Weights of a small transformer language model.
Size: 14 layers, width 192, 6 heads of 32 (3 for keys and values), MLP 1536 SwiGLU, vocabulary 1521, 14.2M parameters.
Architecture: RMSNorm before each block, tied embeddings, normalized queries and keys.
Training: a variant of Adam for these matrices, 994M tokens.
Each number is 128 + 32 x the weight over its row's rms, rounded and kept within 0 to 255. Layers, rows and columns count from 0. Numbers have three digits each. The size before them is the row's rms in percent of the matrix's.

# layer 9 MLP gate, 1536x192, rms 0.091, rows 226-297, columns 64-127
101:060108163151118183162159163128124103136059140139101150120143116095113094053176110162159134112125086086142118163131081089023133095132134144055127092160099166102161152096185123143149138119142100
098:143162047112138116126180124107141122057176153189187109131114111124129112150133089112139142139160082082112098151079137104140083132141073151117133115231156059091129106100125184115060106104133141
096:128155158139132096199150083133089152138174083129098171119166139098103113105113172113111121126175180133118117167135116186123102126122144140150128107094105197126134139117094115092095107108145106
096:064076179184101185145062075181154130099096189164148108148103081069143093146145148182112170112142157119105119085160146129089173084172123117141101156051137087109100138168147186120117135143125158
099:109177178119122149097128128139077124148057116103138132122128150114090100099145140123174141166129103086094148151102119140164123092099128129064099103117167129139166081189168123119126166104074127
097:146164119172097114140133182136105107090128117118084162113101071115109153112112101166069128095114128184095114115190055136117120127122159114108074122152104148139136103088201161114137154159108119
101:134122144131108160150129108121148125151167098136166113065128116138149169192149136097138157159079143162082073142122114179152168115109110142117151145156143069081154158117165185124149152148141085
101:173088087149099144175119147128124116107123121103148102106149117097157151089178112127145103201076125112083184134189110103140161126106173133091096094128133085135129080111101121128125145172115112
096:174154179123139066152121145147176152146119108148146135061161123151107111099162135102112176160141135115101113092112097141075099109173100066138131097077148137137164053130117132174168081187226112
099:129118110144112107125108133152144144117174084124113145094094132131080164126150170139095146191168134076082129099119079081142123159179122135114153096147134145146152148095152144094109143112115110
103:106079125115081111118202170092134108150130123130088107081161153121119137113114160146208129139161112105131171164183136117135167097159130097079099163129164153139095128095135151180128080154147094
099:143164144123102146125120162113131114108133127159152140174149176147106153065130114161112146165128162118140124107089139141086126126080130080121189166170128069118133117115130113141073107128181081
102:089129143106073168076078115135082073126103105201122105129143111117176074115156086070167064138150124082076139158078154124101107096160192109100163166134141174150170171192094171144128191125114139
104:158137125155120118117138134166161108144176085140142103124113099167134078158131130116198143192148159064132173166112124164140122149107170179109157150122106213112164107110162195140146159188122128
095:123155133121082137139131095089111122145097090154049166115144121097105061081134145157142123128121114105140139152144140136121134145124136182149163179146051138134182145109100109124129194166121133
097:095098107107076155125133124117136195123176115110088128131115151105102139079140098154123156098160146133151155096121151123117106141132183147090095124147103108083076111151079147139207147178093113
100:161137065078123144192117140093141122149161204124172114151144138120085144131118139137134106164158149162113112132165060139139099107161120156110145097159152108141173034148170111120117126195134063
098:123176144131144155083136163158114097112142131144135108133119146092167098196131086167171013118077142145098135161099148092047100149145134123095137142128122109097118109130132138112106117104109155
103:164139125139068139165133101160062158041151142129110127127130044126151186121127128161177134144171153113187135159159152074099144180156169184106116097122106128096153099130118145133104094156125145
106:101135109096125123125137143065168139153151096133070159067129150140206103134120136178149132141116093113071153102092150141122156117176115093154080179131147121123159072068103134129137187190147175
098:101153114101132102076086100079163118145182161154109086190137159088093075115145118185122179120162093102130094096112129148099152122138112123117178131083078101147112122111187100119174115143081122
098:146147155177127104135110119136141181176140123137164065126146133116140151138140170103160127155106156114132164146130142173074111123119087128070125120155049109090083137175157085140131145172130092
099:173115148106095093125082128125177131140205091104086174167124115159143107154160141160132110189146109110080172124149107121126136105130142110114074159137091119136140081133188186126080125091150162
103:132173118113076149131081160148130157165111080156088089150125158149119076076139193139080169126166136132106129088175146069112083095153148136102165100140150136099127091096167166133149131152076202
101:106163103114081138125086075074129130118133148142102121144114087082153119128165114135116146104130160095126084105144102130147192136143086152122126128163151133135148153156144151176116104062106173
103:152160130115097159133071105093130138113120133182220118100169120129087179121187147150086143148131143149087131162147069084119150119139108153080137128150156086117080157098136142141112153128151178
097:087128159092103138152118126110077103145130030064107179148115104111129151129167175099139137147083150075147130159102136206103152096200144145133091152146119083084057146124177123179113152156138134
101:151127129131063119098134122172121108128117118145080075126141106145143143079102146128108111130112174074135118131116133131117133108099195155150176154155133136134127095177175097082111146112142123
105:128103107077101126072111040096116129122141156164099133092148119158176151107159163146158048156074108104070179096059113107114126114115181123055132103146113093108141129118100109145150100116144106
096:095124090138125231119081097175158134127122136136091155120129109078146124104123108153108126080115129205135147176103152118045095089176141140084039146136162134189122089130116099147157118165114117
105:150084094119068122103118108130133133115162151145127055141133133178122108173115098158140090131125099141112151139107197112088163103144118108057105113181101130153131076100121167077147113131067143
095:084066172174136134165149154110121155135179174112142128106134138108166167175149099112178072116135107211144177179124102049109115107072170122136147133203098112101114092053055133197100190141068141
106:131071129117060178151122162154072076093152076164086103160143115169142086094116079128147179139179138124084147100096145122095146115114159152161127145127108094110173084102094131156118141163136154
103:121079150123090147150128110105157189125155125171075166144145081109171114145160146103132135129177104137099179132183168152115158115169076117130107150144095152153155087192136105172101092191145140
098:073127136102079115158140130142065137076143117125141147086173108187123127078161093139098138128174091059140101088113124157144053113148142122132173097121116101134152115132124148173095119124158146
100:111138145146124139115154076130095160133158058122176151095093106144059094138110110167123150119101083206124126104125130143130166137071103055142124071133026147142115118080170139114175145115146098
097:118057187161093170120113100153164123143129106162066081108125078141146106158162169146128121165110086157101167140137207148089158094120133141128131204021136095102164091130124147150139120165190123
100:098124165117114150152152118189108163125175130163147150102085091117142214119082131119141121179140111129113151123094219112124091190091131161139085125149206070126086131140183149141171107151111157
102:124127100127131166090094171111142120085153104075156138138126083183092139124121081125126101148151109182137151203146162156104139092123164163130113165133147132117101091129079172097073171099143116
098:146148186094078175095118170137129086097146131159120138105154097189137085124155146128107151170155154088123082116129147094124147122107149158099111146143079117088159099138136164099079094118097151
101:090072108178119150156096148157081163116129134133105144150167103120166173111151142122091169154162143186087108147124118100070128108152136162111175177126139164130077105129120174166089165102106106
105:152049146124126137074146107155083106131086064159192054104149115095116121115099133118171080133119120124077132150099101128085112136130145101164094110117138143080173065156166239154150141152130126
101:075124118146121176104185109115103120086125083154104117128105084094107125103125130201142136144097135098065093132127133102076135158122102048133116101143109084203196129133131134083077158158154064
089:083134102134078113102170123115161121167147100127105115157132119147088143049080163134125047156057152123135136161085142168110142135111146159086129052083104143170154116081083105086104104094127104
104:124112132134125118131106116140149128064152123088060150092107132151162135156199174145102167133098149137088149117058087126127189101089124158063157123119141149140116117092124132171103124153080117
101:145139139164114137085157110139145182149159062194122179164166086098124131084137161153137138142149100148075138116052126150100146159110090095073064136136106050140138147111101113162102137147128172
102:109096131125124125182072158117090111118153053122063166127133123076101085097128192190122171155153154081114092182111145116175144101086093101090121141143179121144178148127102150119107115113066105
094:103176062094080093117121134048119104178143151159118132142186104130107114158084082134107110148128086120144081130127139145136071135144167145098150094167156162140107108194170125111083138066192093
104:112132124106074105167060140115108148100126091104045171138177153095145160120166106098123174087170101094113149168108151125135203134085106143143147166177174134085104154139180182169142160180109149
095:094080128125072179118158083123104112130155097133136157088169116121148105164139126133130163137114145120138097176116195196144115103102110173179053063131161094087197128103163127139133157129169108
105:089110134137076139113148106090101150101156122142133100096140055086127120078168125129141172141119095070157097128098106123156158117139162076145128099110199155153178097132101165138151180134081186
105:081068094158112164090202075063072172154120161172118143153158132158107127129135149109119150111146182114114181151127147102077191158088105100068106161128109143107149122169108191163139132118110117
091:080099138088112198097129152179040158097204154132127152122106104119146161152113218113152222123084090173119132144156144160139119145085190142137122162150111133057124126098129161137130112061148074
098:061089142120136116131149112130089157150129096102089142161193125155153126089127168199117121175111190108101167147143082191122128178100170140132091066173124139107126155136107121139112170117143094
102:079102135146145144144102176126098140054104093125111148064129147129194139106066157125174143098158147125066150148147135088141125063095085114117111137184154191139108114111167173151131099155104186
099:113145164103159144147116109127074139079130124142139071130181092162113156119131127134148102137136092089138127158066110100092157079148069079138074147107111141072084148108154104162135165194179096
093:100166139146114215105145116111167097176074124093112163119070158101147091116184073057176145132109123119148108156130168144085091068134096105133120129071160155123152125117156118152098120169121113
104:150105037119149126090053136132150162108098166105094112133121176106166137126182129166164118161066136120115081156114177128131106142130116089120143128156125120114110125152139145140164086153113120
101:198189137108120179178137194111112126105138135115112171160087155134160080184184141157154096129097115079121182112142079109123141094162167121122153108138112156174125104103190137093115122110063125
113:094120156070152113124136160127183160113148186174164114112114117132121127070147137148145119205148130124076177158211181074100128135111103123131127119177125148084120087172064183118097095087084129
095:178179114166134148129142127157150185151109200140150078100089144129161129143132175103116164129155210120097171159114120066129112125126093080158116141197176093151143092109098185132069142133156176
100:087095165153090142142182200140095120092092136135138075071222096061116136109144047116102134158110144123108222182137162128066141106138112148148195142166174133059149152192092105119146132103165156
104:136139074094121133138127120119117150146110074135111144108123121116087116093228125146125140126151093118111183168097119126156175109183110160097145123115119126065073067085203099121144067129149113
101:115118076096093154116148136071137180083133148162073167052125132111161159127146120128088115158084090132136154081120106099111179151143152128087082138199137079123147140075154129128120189135122125
091:149117162122166068108115152082106113149184126138086135100177060170098110138104157092090107177119175163132135089154170118107109101142127147118139113110139174141120131106116121125154140181115140
100:103102077099075117131114086100154129116184134109194181091093099156168142087201168163158153190159059163124086146151119142157110133139117125166218145146129126151138134110102146130124164089140072
103:144036125133129094107139166101103102152128159099097096106144155185185140091197159163138103063119136141121112137124100101103175094157126140110117156162100133158162078165130154167164197148136111
100:111088188077135159120123106137093123096157168130078173107089118137131129102134126116129138152171074135160090121132085078079103087086106151120069111150110155078109122114142184167111121157096100
100:099146100168122145088127121098134140114139089113134150147162119161163096114116165172135080136071086100115095114123138102165134189087133084150183136197124098156076100153170125129100136150143105
105:160113114115124157137091157111176206187165159196139156111162067073092196172140149155166082200112054111111141118132137152094092107117107112119043127122107115122157113129101127152128153093146123
097:142109144149134169133170194099107140137145085138088130113144103175146163078205156131062138116125186123105186160215161158167152093148119140149138120155111193106141143108134097122119153116143138
099:109100109137085135096211135082129154158122101134131122128204015119147162098159090136167099096167118132086140162147154149131103110129182166090153082187096098162135146066109115138088121132157140
# layer 9 MLP up, 1536x192, rms 0.0902, rows 226-296, columns 64-127
107:151116129145134102086119168093083123145161199115118143135162118105162104144160110113121155159053101124116135058130166098134092100150118197157133201162154133157153121082117125145164126131118116
106:127157148119157119188124077170107118160162105111148104092085151102133042157194169108045137141138158085068090129135096176088084120057132152132151167126165168110110154106152084125090108136122108
104:168113144175125121125072161117107147069041120102079108072152131152058167161184137102092091109105170171129119096137139179116134122128153156126141066163135101164049154135117113181193099101091154
098:116052104154105180120114136203141135093160095153143112082159078089143105157072111139153071150117181135088160105134165120130164087103160088149138128133056183103099148157155135119128138070120078
092:108102115188121149083069139103081083135085124118151069102104111103123130140153132107124105165169115126100067124122164119122136085102219098061140114110123162095121113108076117089087161149119079
097:065065128194159113115117097127168107181158208134155160139181149164146142170145108121113167142152090111139149097122170145141131144044190136163156124165178149118103116154147136095145139183098143
103:076124156164134128067111100093132063134130113177111101121138083100117111112140134120150103128129106098101174088082179113128120192146123077172145089117142094158110093077162093064151143116082151
102:168141107085099192131160103110102126113149176164039136175186110138129154144076145204165137073143144189107169178086123104150057158138166112143127162131153060117126071153138130086095174081101143
098:063137168147162126143090095061077124153115129107149097172106167195121162075143120173104137202130156166099117145167156151096130172110137124114178144131127151078127097176136133152088134168112113
106:130182127106100119089108083128108072135066134120159142075141136127065175096108079072058096166144198103118075173134108156150143173106135142156181097156122155083097184161143166156177146096122122
108:157102085158150058128126133152123118116132162109144128113143185075083054152109097141160117150159100113117095169131153135149149136104146111103101197114064164134131160111079165174122102169182190
096:100143157138152108101197223106105066147113131081142163117131159127088128083128104192159138128144138113160113131162215149124139111078135201102105069118128121087148130155111130173123159159121132
110:138189159163139120103183171135154091094155177106084105120162107062123071151179154174074104158186158194110126089139148108111130130111123143132127052128135023049074057147168113104102095158110076
110:106118088146157082155083159161142087141109146106122090104177149170171145144157148105149083152094103139112093149108153136114179095096104154153158136200123138130159172113128138141112114137059101
096:138192087062094134092095117144163140128064122151132125091094122201144127134147114158118126140146061132181111151091165106138108149137113141127153176129118118123136144099077124126110128086062162
097:092112144137119087100131139118169126078148128155103131170088138159110045160117111123126129117154171099123099075149109115146120133095058119168108096150090108168117123207135113111152172156183111
094:141148122091158096160187164157103170107068094095124176114105032139135053141180118124165161149142056143122157133147143102130136072098182151077185136137122133078137169120118152044163117143116116
099:167108192082117065113155144148181167161135118101129077106114126109124128158135182096165167112151080068112073127135119108167148137162088102169133134148131150130172172130108138078170068104081165
099:059175123093109133132115128142141132143091093146117103129105117154152105131133156107124145075194150158122135105072095148167158063129047112154133137081134080235100223136133112120063139119138136
108:158190093115135173130116084095130145074080116141126122047105144150156185114141114129142130103151167137093163136140112105078142106076148102127130107170150148078112130056130146129090078089147169
098:141139112174135114116154176099189133077135145099146133111078110157077124156146175150097153155116137103161129164111087148072177128148141137142114076113136157127116160120142134115157094153135203
100:137095133138095080128188117104081123119147152105097098131100133188097127096126143106165127119119111104125131155209144071122124082113081107161207138170188138085129067091141113085111098082120108
104:090129141147130104117130111141119179069086171194169128154075125109123164144127115081116133151136111142130108191140180110126158153138072058112103133112135133113109155097137123133228152124184160
101:174111139145139122127207040163129100127163111168156084144170160051090144116078167127181079097133136171154118138071109175118093174097143147209087090149161136101085171122165066119144166168098102
108:142191123150098158093183082204144139120130086103165134111139127142088072057077122140170052119158119126125138111156130180174084147171090136123117119138101131056115094132164101149200138157079124
110:108148116081130168182160172128157145162170133162104114149128130136078119122094071176140104131125052134155121134194133091103155051072092142088116095106156093124120069126119137091102141097127161
107:095082101112137123131118178164114088074086133104119093063060134097149075172152091102155143095110143120130108100154154154144131111160150121127142122139093162162083128126126118155117094141096144
099:110146109156032153138127114117096108093135151139151097167116143100141145148077164148122092131125146103081117131106158113090107163146133143162161096127098071085085128128119119107133097034137080
103:184170109115103109064085151115145092095090172176110124165128132120164093097129160139125108106158125184148158129148111167107095066152092106146149126049109161099140129073109086135118139136090161
101:198167176159180128130103113117167118139124098118120177158122086189112129209083141107157207105069130166099118138173086161139106159173111117092124125113104128100135107115149092139095125138148023
105:200098153068152069117092119148158128140107129122175150142073123105140102150168137160144144153142145096159138111115125120158132114182121108102182095133125097180117155094100150160163074176118169
101:141107144125117096133165134127121127068126097140110156108104160120187136171160192147128109154106084173141125085164119149061101158091135129143160072133126165120156000182089095111093107120156062
106:146138132100104148092182136112109079079161167126107094123169084177067122164127173143148083064130101142140128198122143169099100151114171084144170095162122156154115141096162128134133118065120156
102:124122149090120084121111054175194080136094105154170096132125102135104048150141141124172168181118103133116171131143174072093140134118149068169145181087124101094175130108150161095115073122081147
100:106066119081119125088175123134079179111131141161135118075154156110145154158099122059109155119080125154103154109160121093187137150110106138115204101136161143179185101098127115163100117122134089
098:115138172184113094147172129165085137061142154118132047127148098156094166096099162127114172155188174152167044156138122108162109180098149167153099175105150128151158091114140073153159140131111186
099:054133127129228089092153104060132175150139135163152157149121130142066138122145074134156102078123080130143169127081081092110133159105136079219153113145095112158121140081136079149115150110119152
105:133118110131140067059111158128075141130141159141076137049183120110133088067070182052084128157102153139162140129105130135146126155110160090150105153103124113137129082087084050168112125148159111
102:110132190103125128199133145175120148121081134149101042126107159175112221227138136099067104170134121176133149232210145129132177109152142128137157111106153112154121102178163133141132130138145130
104:100108152078105157116143078155143125129142114144175148203132083149126084128091140136160082099138132076136114095168136104164179076129111100097140133043140111099207154148078106089116139125130092
097:171164177163125125152112071106137091057184107150114069109067137120162118071071139103097117105136129102157145129100109070128125119096177147160113073134114165060107091127191087163102140214127087
106:137151076185104169122122117198096105178125110118167085105089169131103139106095154061112081104126125174142098074106157146141101171117121130112140110119188129113146131149102086118044115123118143
102:151163146127129110210173111124164085139168122084123135078099133148128147087104088177121094177142170181117218096087193136134099165141104179122087124112143133161152118171112112151148106118124110
110:155114099103105098191104159072085141091141082185136117062175148126119069174131137167104175138137117121100183134106114160107132184132111160170133105062151169137115117109162150170139102148147144
099:169121122029140119142079127134160125078154194153116115095053142112143073171150130061138119123121118093134060087116129131171183151167133140137105150110102150162137074095075092118138110105132131
097:118114172158129131084147175161192144147150147124106147097165097215132174113177084059160103105125135115150230166133162152113126149132190166138149130111146194180123151143093100105113117106096111
100:145192112120092121122146170184126129181111126112129089150137157128144068151017132164088109118126094139171143189163112125140120140071093152151118192131165147105121087159175135195049129117105080
089:147159134130077134148128133148071077074146146130180128071105095117135156117093131112095120145190103125108067131162109106160079121115149168133123122141090150109206121131093143108159123109153130
104:119190112165100112042140076125094131072180113053143090098138134098134082104158125097147161197130129171137052165103105069061125065150107132083146113145087201135168114137129096101137152147135154
097:117149219118139149083163142153140086137118143143224128135082127103159164127129111127175138163145184060117114102121152158134194124098127123141127142132123129069111188105090128191221159117180129
104:121032148140131110079125117087087135108116180118093176110082155073130100141153145147159129066161103105102130144162102095082112093115173082131122114151137141134172138111075118144128086113141151
099:165107132164091122161129138163143117133090117101104090157095150114133100101175118153106189112147169140073177146126166086186120117139112107056119133142093058116176115157185120167133086207119165
099:129150172105103087123059098056149108120083158171136044118172131105130140077102119121129174116107100092099085129080118116136186182055080112129159122104164144139132193084140095147143088112110145
093:132152205146105172149169173113154127080115156132096126163090133152135108139150159164141143136137148128150201162194129089127155152100144135119134128106086158087096057045152203140120098072108157
101:186130135166173115199129149087141149103156156190144079155152115165161160055163099131219086181158159092135085081093170192152182116107111094143156148143131112083160109142099129145104191103107156
093:148122101078141101189096139062092138102095144122150170172079155104135146088088145098112166103187126132105098143162162172105159125111109117159064145146103109163076123182159173147197112130173178
096:200095109112157137105172176065117089142101204088136163122128104099066116097099137133119122170134134064122081107175121113147158121113096147075114105112140143132161184120134104150138145155161173
095:182119107157151145105111152111079153117138121122091175151117130131149148132138132127181174113154167154113094130100141130117205084147117063131106134142105138065151147116150111119136134159089138
102:127162102164125108182132110169155087117202050176169118129153118167142120147131171169121155111182116174143158102117110135082057127181135205165165107144170139154154143082080086076111175097144124
104:130051124124121092156182124109142125186121132084115172128150104128186123160176087179181156165166075087131110124169133162116130095098180110090133146122173115156138136112207148146146123168116075
090:122115144144120120141155126163105110102177149138148120164144174019065142164203103097148128074097130119160101153155108166106107144133118074189201147125043126130156111147088164086113128094130222
094:100062109100151110152180117085092020151083125113089157163128127198146129115156144113167130143059082117100132144073143104117098118086122094155177134128116184114153133139106185133073113143086171
101:113151092175109112180091144145076147158143156158077145171175169142145166139155142126120136134163151103089160144104171085052137159116146134140128136112072189155131117064060120167150119089195105
100:096146088170138112157145073124050139155147119111092095097150109102080142096132127117067165089127143166106139122115107135126060107094124088121101101136142150084126103135137127130144129087170084
091:063064118111155060133116092101091076152101185151198122109146119103147096138101163148173126133116107146162146106112162208040103162129115130075151125173070129124148117088099149145097131140115074
102:118159170126174131135052115128152116158154177124145153110122138179174162132128155118172177107195071093082141080155055170123097142093116167157186138161118133090088107158144150086085134179115116
099:053154090126109171136109135118052084117090156154087115110124132194126117139106141036172106141123134082128138160148134123171175156043148098123076142129105046156118139115067189126092103118114122
099:092122160147100062154153095076145059061120132121139110140134102102125165109182138148048173107067077164121114196136135209144120176122084101176120126128127094155116157118107108101175111094116138
102:161148078097169145120129089094176163139108157063154124109105113125145125083083051175136157100202159079140077060183073142179185100161185138139109071092087145162055109131186080167066105068215124
105:131122153134144181115104098167101121201181083099095135103117152141095162131130179106114110124113110102126155156074147135173148089044082083132126113141065175160101152105198129152184100147193144
099:175085141142132108123125103143167184106080127123153176084181096151163087163127147139170169110142100071130112137198056153161174114109155163101137176187142167106104061155155048102098127131097101
# layer 9 MLP down (transposed), 1536x192, rms 0.0887, rows 226-296, columns 64-127
102:189134146156101144113123069116130146161132124120209134151188149093126162109091122201122102135121130132151157089087159135141107184117153075189136149123174089140137111158100091170147144113173105
107:152121111116124126164078185147096136114155190130159109091111108150140168113120154182072087139159107125227195132097155175087116098174109126134193114180132145148115146119088151141141088097132134
102:145127086189116164126120130158159086092144139130077128134069152157095107190133164138115168155134135144122107129142188136101129112159150212144061118124117126112059144108154149119125040092134112
098:162134196111136150116099081045153071135163115128118153181123128127149125136096079120121168164132107139117139210174184170148152133116122089118134118097104113159150112093164143104094083162067158
095:134139121122125105115102106154075077115125125074101130105142161139142159140132131122133183158104155140190129156168082100167129101123087141095113141143161110186180151163130158130164086079134113
099:162116114169142127167160137100159107122161124148130083080133106119093115132121135176170077172170129127187109167078148089077147147198191140126209114172136115164093147093100137091069158135159071
101:108111189095094150143078126151170187164159120130126147114114146192147156192148147099120104100078170124150123163162180143089159112102088124160143179145102141126143163128105142127094129119178121
106:138114169200143107089084169148138093110120099151118082101100166174111148108185114094089071103091133088161148096152097168114107137122124146126120123092097151177127098122109123107096099144168104
099:135121111119144141076097131133110128095194043137111149117122112119106086131073112111079150193149091159172131211174143063165114109087163166099135142116128128104137108042086146150110113095125083
104:160146120176158113064151107137095111143149122127106112107084113148135100148150086149145122123130140122148098139101094091097184143135106137045134164127062135146082197113158096180171133174111107
107:063115116102164127147104094119090130180129158176101215127159131179127110205110135187074157123100088140053131167153160152178104067159133032101098102108114147090176105109105104138150148117122146
096:119152154104182157135099156132118113133106123151129165148131092180116079153062204120178072147156132148163088146140095140172070109082191179099170167140140124155131117130107119150055189113087140
111:161139134105089108157152116150116113178140137181129118117169143160158147109114086112139078164082089107189117121115164125115161150136118125112168162157084145088160128142158189171152075124136083
109:107132085160130092146128130115145082127124185126166119148156106081131139084137184132078147143145137106152091130080109094162132119102147100150201109128126104108155091128107121152088129101090121
093:125148164112156123061104120114117104172149069088154107144171138096151142135097113104102149142210159092088168115137121096222113056170160120129141139137075073144153146137160180156082133189144064
100:155137169105169102115175127127122066126129153109134132135174135136104150131056119055159079147110142100107124179086124120076095169101131151125146155100156165136111159090202203139087092096138151
095:113116086137114154124139095126109137110138213146136128143170162150065205105130127120094101142093127142153090122187117130141114168126074137085084113089126153165119103114126123140110136049168073
100:112146073162109136121126095114121074129125111124164137137111134134162126128112123170169117133152080205130176059158119121108139151142163154104133069066106058091221166114170119130117191107117120
098:087171203104114168115200081103098100118106136159138106146112118127116080130118096143145120056137048123155148184152120128160080119124146165179136091132125140107138135126165101144124124105144147
111:140092143064159113127176070138089163095075147084148139184124132110107155117173142149086111231075134176172127125100148113113103128132146044194130126127128116109152128155157152154153110139133111
101:115091126126129131112091113159138166152125067095157134136149152146183181134131101138165085184094084110217136093112111119120148164102131111140146151149119169123164084106099105150074110102147091
102:162191112132163176175075101209159075086121144103138118111140120102156125162098128165065163162139111100156164071103113103089130093176134111124115153075100131127150107101179105099133138103137100
100:136119158101078159082079131158160092094160164172063184131081097131151133163131124131165131114114142142178114129110132079217127116160189105145091137171146137136138049168137141137137145164093145
102:112118128131129091147119113165127179100116164145104121169138149121144105138118182075122136112158117121169126187158088171148248115195124120079100123137117106079160112082158118121166120106134160
109:095169160103114169138120135131073151088130106104123162132108121089143064176194143101107188165154137126122121094085135117141162067148128155092117102129101134189098175135132145129151106092110144
110:043098155150101156192176116146174074087122162111103155130140137137136142079107099141114134119145128173231100163103126135149159153095127161129144117170114159125165078133135136038129137091090079
102:154107136138156107118177114139145135120129091158185085032188123089134104116092138127132108133123136112116082092169132117127098129156094121162129142154140168127119117124109110149164186107131158
096:114067162150135110081144199072167120129141156159103158106119114088094194157119165116140155069123108102071163113097113154181132126064147091129081127117124156198162090131128106145156113120149184
105:141161090067142137065146127148126101141138151108133134132124145156144137101083108118141093110071188125157187135140120115105148149124076122097109180122170105099170121203132068158162077143163069
099:156147109068108166141116078159135164090119148104071092138181125125147090170122087118110178054132128132160129131091133104155129097131150145106061095077140143167090115116105087122134188144150107
098:113150142145144168123126114114158195147096127072155107147154152147119105118130116166075174139188111103143102058110095145080139165156187141179124140135146119150161131170117108095127121130105145
099:088093094091112132126105142157117145177193105149100066148160128118141144147133089105137077096148125185048132112106088074194099115165122168154124125141111116205059128119139173158125137142162128
104:133119160166093129079099097166090170099164105166116153136109115119091104167159180147143116073088134096182135158166165107122111146135090149106160128162130132095176127087122064157117131134109152
101:165133205091093120130081094114155083125119185127122120111120170088079091076127127135140108124144160146184081144141129105157157123163115119110114117092136144141123148143124154086130113079099152
099:076089124086141126130148133135085140116149107102122130092114145065162136092108081162135066093181110103140124142086118134150128171079140122133168094149143137118216218161107139105095099104110173
097:082116156069156107171138116139131132141132142082119110159127115129184151136148140110162158100073182141096181087092128108124107108108154122092103156104158141128137063155170127121125132075133096
100:104163133125150065178095156129124176113171088092162076134089125118123132166121177154144143115167191082117103098135098124134166096140125165110127055180071100153136169172078109075132138148065110
101:128122086222132194085132183071098177129092072148122105122101123081151105117120116131124102113153134151208115121058053143157180124078073135150148099055139145117121121151120102129045151105152098
103:153104157151123096149128150133115127133142093123098112117094193126090155085232176068143109119131069121136102123124140125113159149147119159136127123138137123176142125122126140123137112128105164
105:134116135140141088127155124127107108137115082135139073122160081134144148131077108112171162079095136193142172109117130085140124109137096122146099125128140091120108158085153112084156129111139098
099:135106161104102158144096142169107171170106162094128141173176125142179132121118130186149170113115137189135114115120086153116181107194106118127114152069101118122149154175117158124103145075116165
103:204171134167097116121113148125115114179104126161117135151131106136108142157128140128115114096096092098145153165143095195092137150115190121040065096092145181156111102164103117191149124146159122
106:147107102125130125159163096100124146112085145140141058149171091106111134126122134073163144121094122092178097145130143158151110107162119158175094142141131125134118077095166103103099125141177120
094:105143118121099169084164145150155104114191122132148162095072141111106138051121179154097118115125131112164139202117114157133181142167144127118087076078148140151170123098063108116105140099126106
100:129129182111121126041101150110032114172150148116120190108131140125077119087119137076150206137089131145068150145129180186127165156139098099184134143126058106136111186119112122130150100128066127
100:110114095102165135107115139103146115132114091087095155118147115111111144138151114207169066091134106083114107155104143125201124179138152115102142163162136164150187088061117126095111159160104182
099:089134114139104164114188133173161128118183199128116089134170137108165116087097041142103149117133168091146160175179146162089142156166146112164101152130142120131101158175156108129125114105138169
094:157113117119152219155081161143153147133143122117105108105163129150125132134129131146131122162155118165125075083137166104186125138143121086136143085151136133163138115126134124112111139120115094
103:085156189135124060177112181178089165084142101137069153134157140116140181150174111144144141098151096141102155121140131141173103153137166107121116175140150073130110119122120130154148155117069189
096:104134131188140118122117142074137112106153128165119150101096145110103174078122078069135152141137152106048132146107126190131117137169130165094188175173130151172068116144192116162088086161122144
107:160131140126072215141117055130144109166127124103164122102110147125140166104163101096149080150162135171093096101149108106095081127120181082124116136078086098104101128136106129176133147111091154
102:143086152165146148100152158160113132130129125143106117083174146145094119149095130188165161144087133146177096121110110122125121185121090184125151047122170141145063094100178075100191155076130150
100:119120160175109142098108083094126144088107107081131093121144102112108148103140125147109110138102130135159105161154145154136061065086170110083128099083144136084125122126126132133156090102134067
096:114089092138136146177133081139115158104134087153148078078158120140153138117133117152151138149132152094102095123049125167124092127124089075150169135145164164153133106132086158101133119128095137
099:134103131091100149108106131156045129203117124100134143125106133119020186126162148083121171095101112116168091153142155127162106133176181120166145077158107137174113146104101085098155104155122136
096:071140170145097135078153138138131130145159090089168159109155144136115043112144095067110120172074153155109159156138154106124094128142124091118163094114136059120134096087132160096128085159120080
095:168155063161199143118133119109127113108161154164147096095130124095072100160155146150115173119124130085110111088113137116141145132100161157124144170143115081128138175175138132099152079142089192
095:128134139179138138191093156138095109141126126087154128150102116136109089142129111104088071143158110132156121153192101174098149090116129210069146163104135151122147174029114109109129159113180104
103:151189129141098168133116166138134124142122058073145120152107139117133121133155119096162142102127142166094139114100173138105071106091083134163093086127123203161174140120094163133168096136164119
107:089172109152109160166125129061071067132094135081170124136130103178090103137154123097163105150150163147115133134155129178165111130230152134119060145114099085127069122119120131178117122114118119
090:140195151109102115144028081097185107136148092103114156161133140199134125131137116106114120171133140099141220115128095143094153074066137149097075071117093144140169181156147146107118179202165136
098:118130106071134140136103115106160156094116146192168111123099146128052168154152162159153105115148169093091095128170130156156097137089138111110107097145055131167108146185169084139116082112151113
101:147177173100123100043139114159153160137109107054155115122078063109120127127132077170168215136118125120109156099083179078132158088143111179130133147158163126145162131091124128124134141153116105
101:159191157104132140095099082124124073129139066173132146146093169115128120079088135112141124124117161180147122150166123042103144115152147106165145124136119085087165106097088137190093110173150130
091:203169138088110154147146106135114232131141077116114096098083152098085114164086115133116146119133096106099146112140137126127135090142084113126150113167115080086139081161195153124154102132137206
100:159104136153130143086067097097152143146119110159072111161104118185125123048125141113125170128155151206107184164124112050105158171081190090141109130067110064137127100197144164091136182123099151
096:138077120118156162131167145102118140093135129182131091124205136161117096133158167106179088136085155079087097170147162058153060158112091096106112111206121156133116145140114148136105161179085100
098:100135154126165136141162128151095105103116163133130137080142158073137116157123192119152142177111129081105157112153086089090137225117111106118154131109108134136138111207116118149118143138135093
100:038106072145196159132094129166095124154132107180157136193135127136075102140167155145157108160115129143135148106148134154176126166070140109147125146120086218088098143140119164154107118106157113
107:072154109180038136149210084135103113166134123111142115110112131123139126161146046154172123129151137108143166088142099100139135085151101115154125118158207077113132142097079100095199127091155164
098:125084134116128139142072116114074062110138099109110170176102081094106173085103109154135111127073156112120120105042148138097111192110115142108139129060160096117092153084121114081137098205127081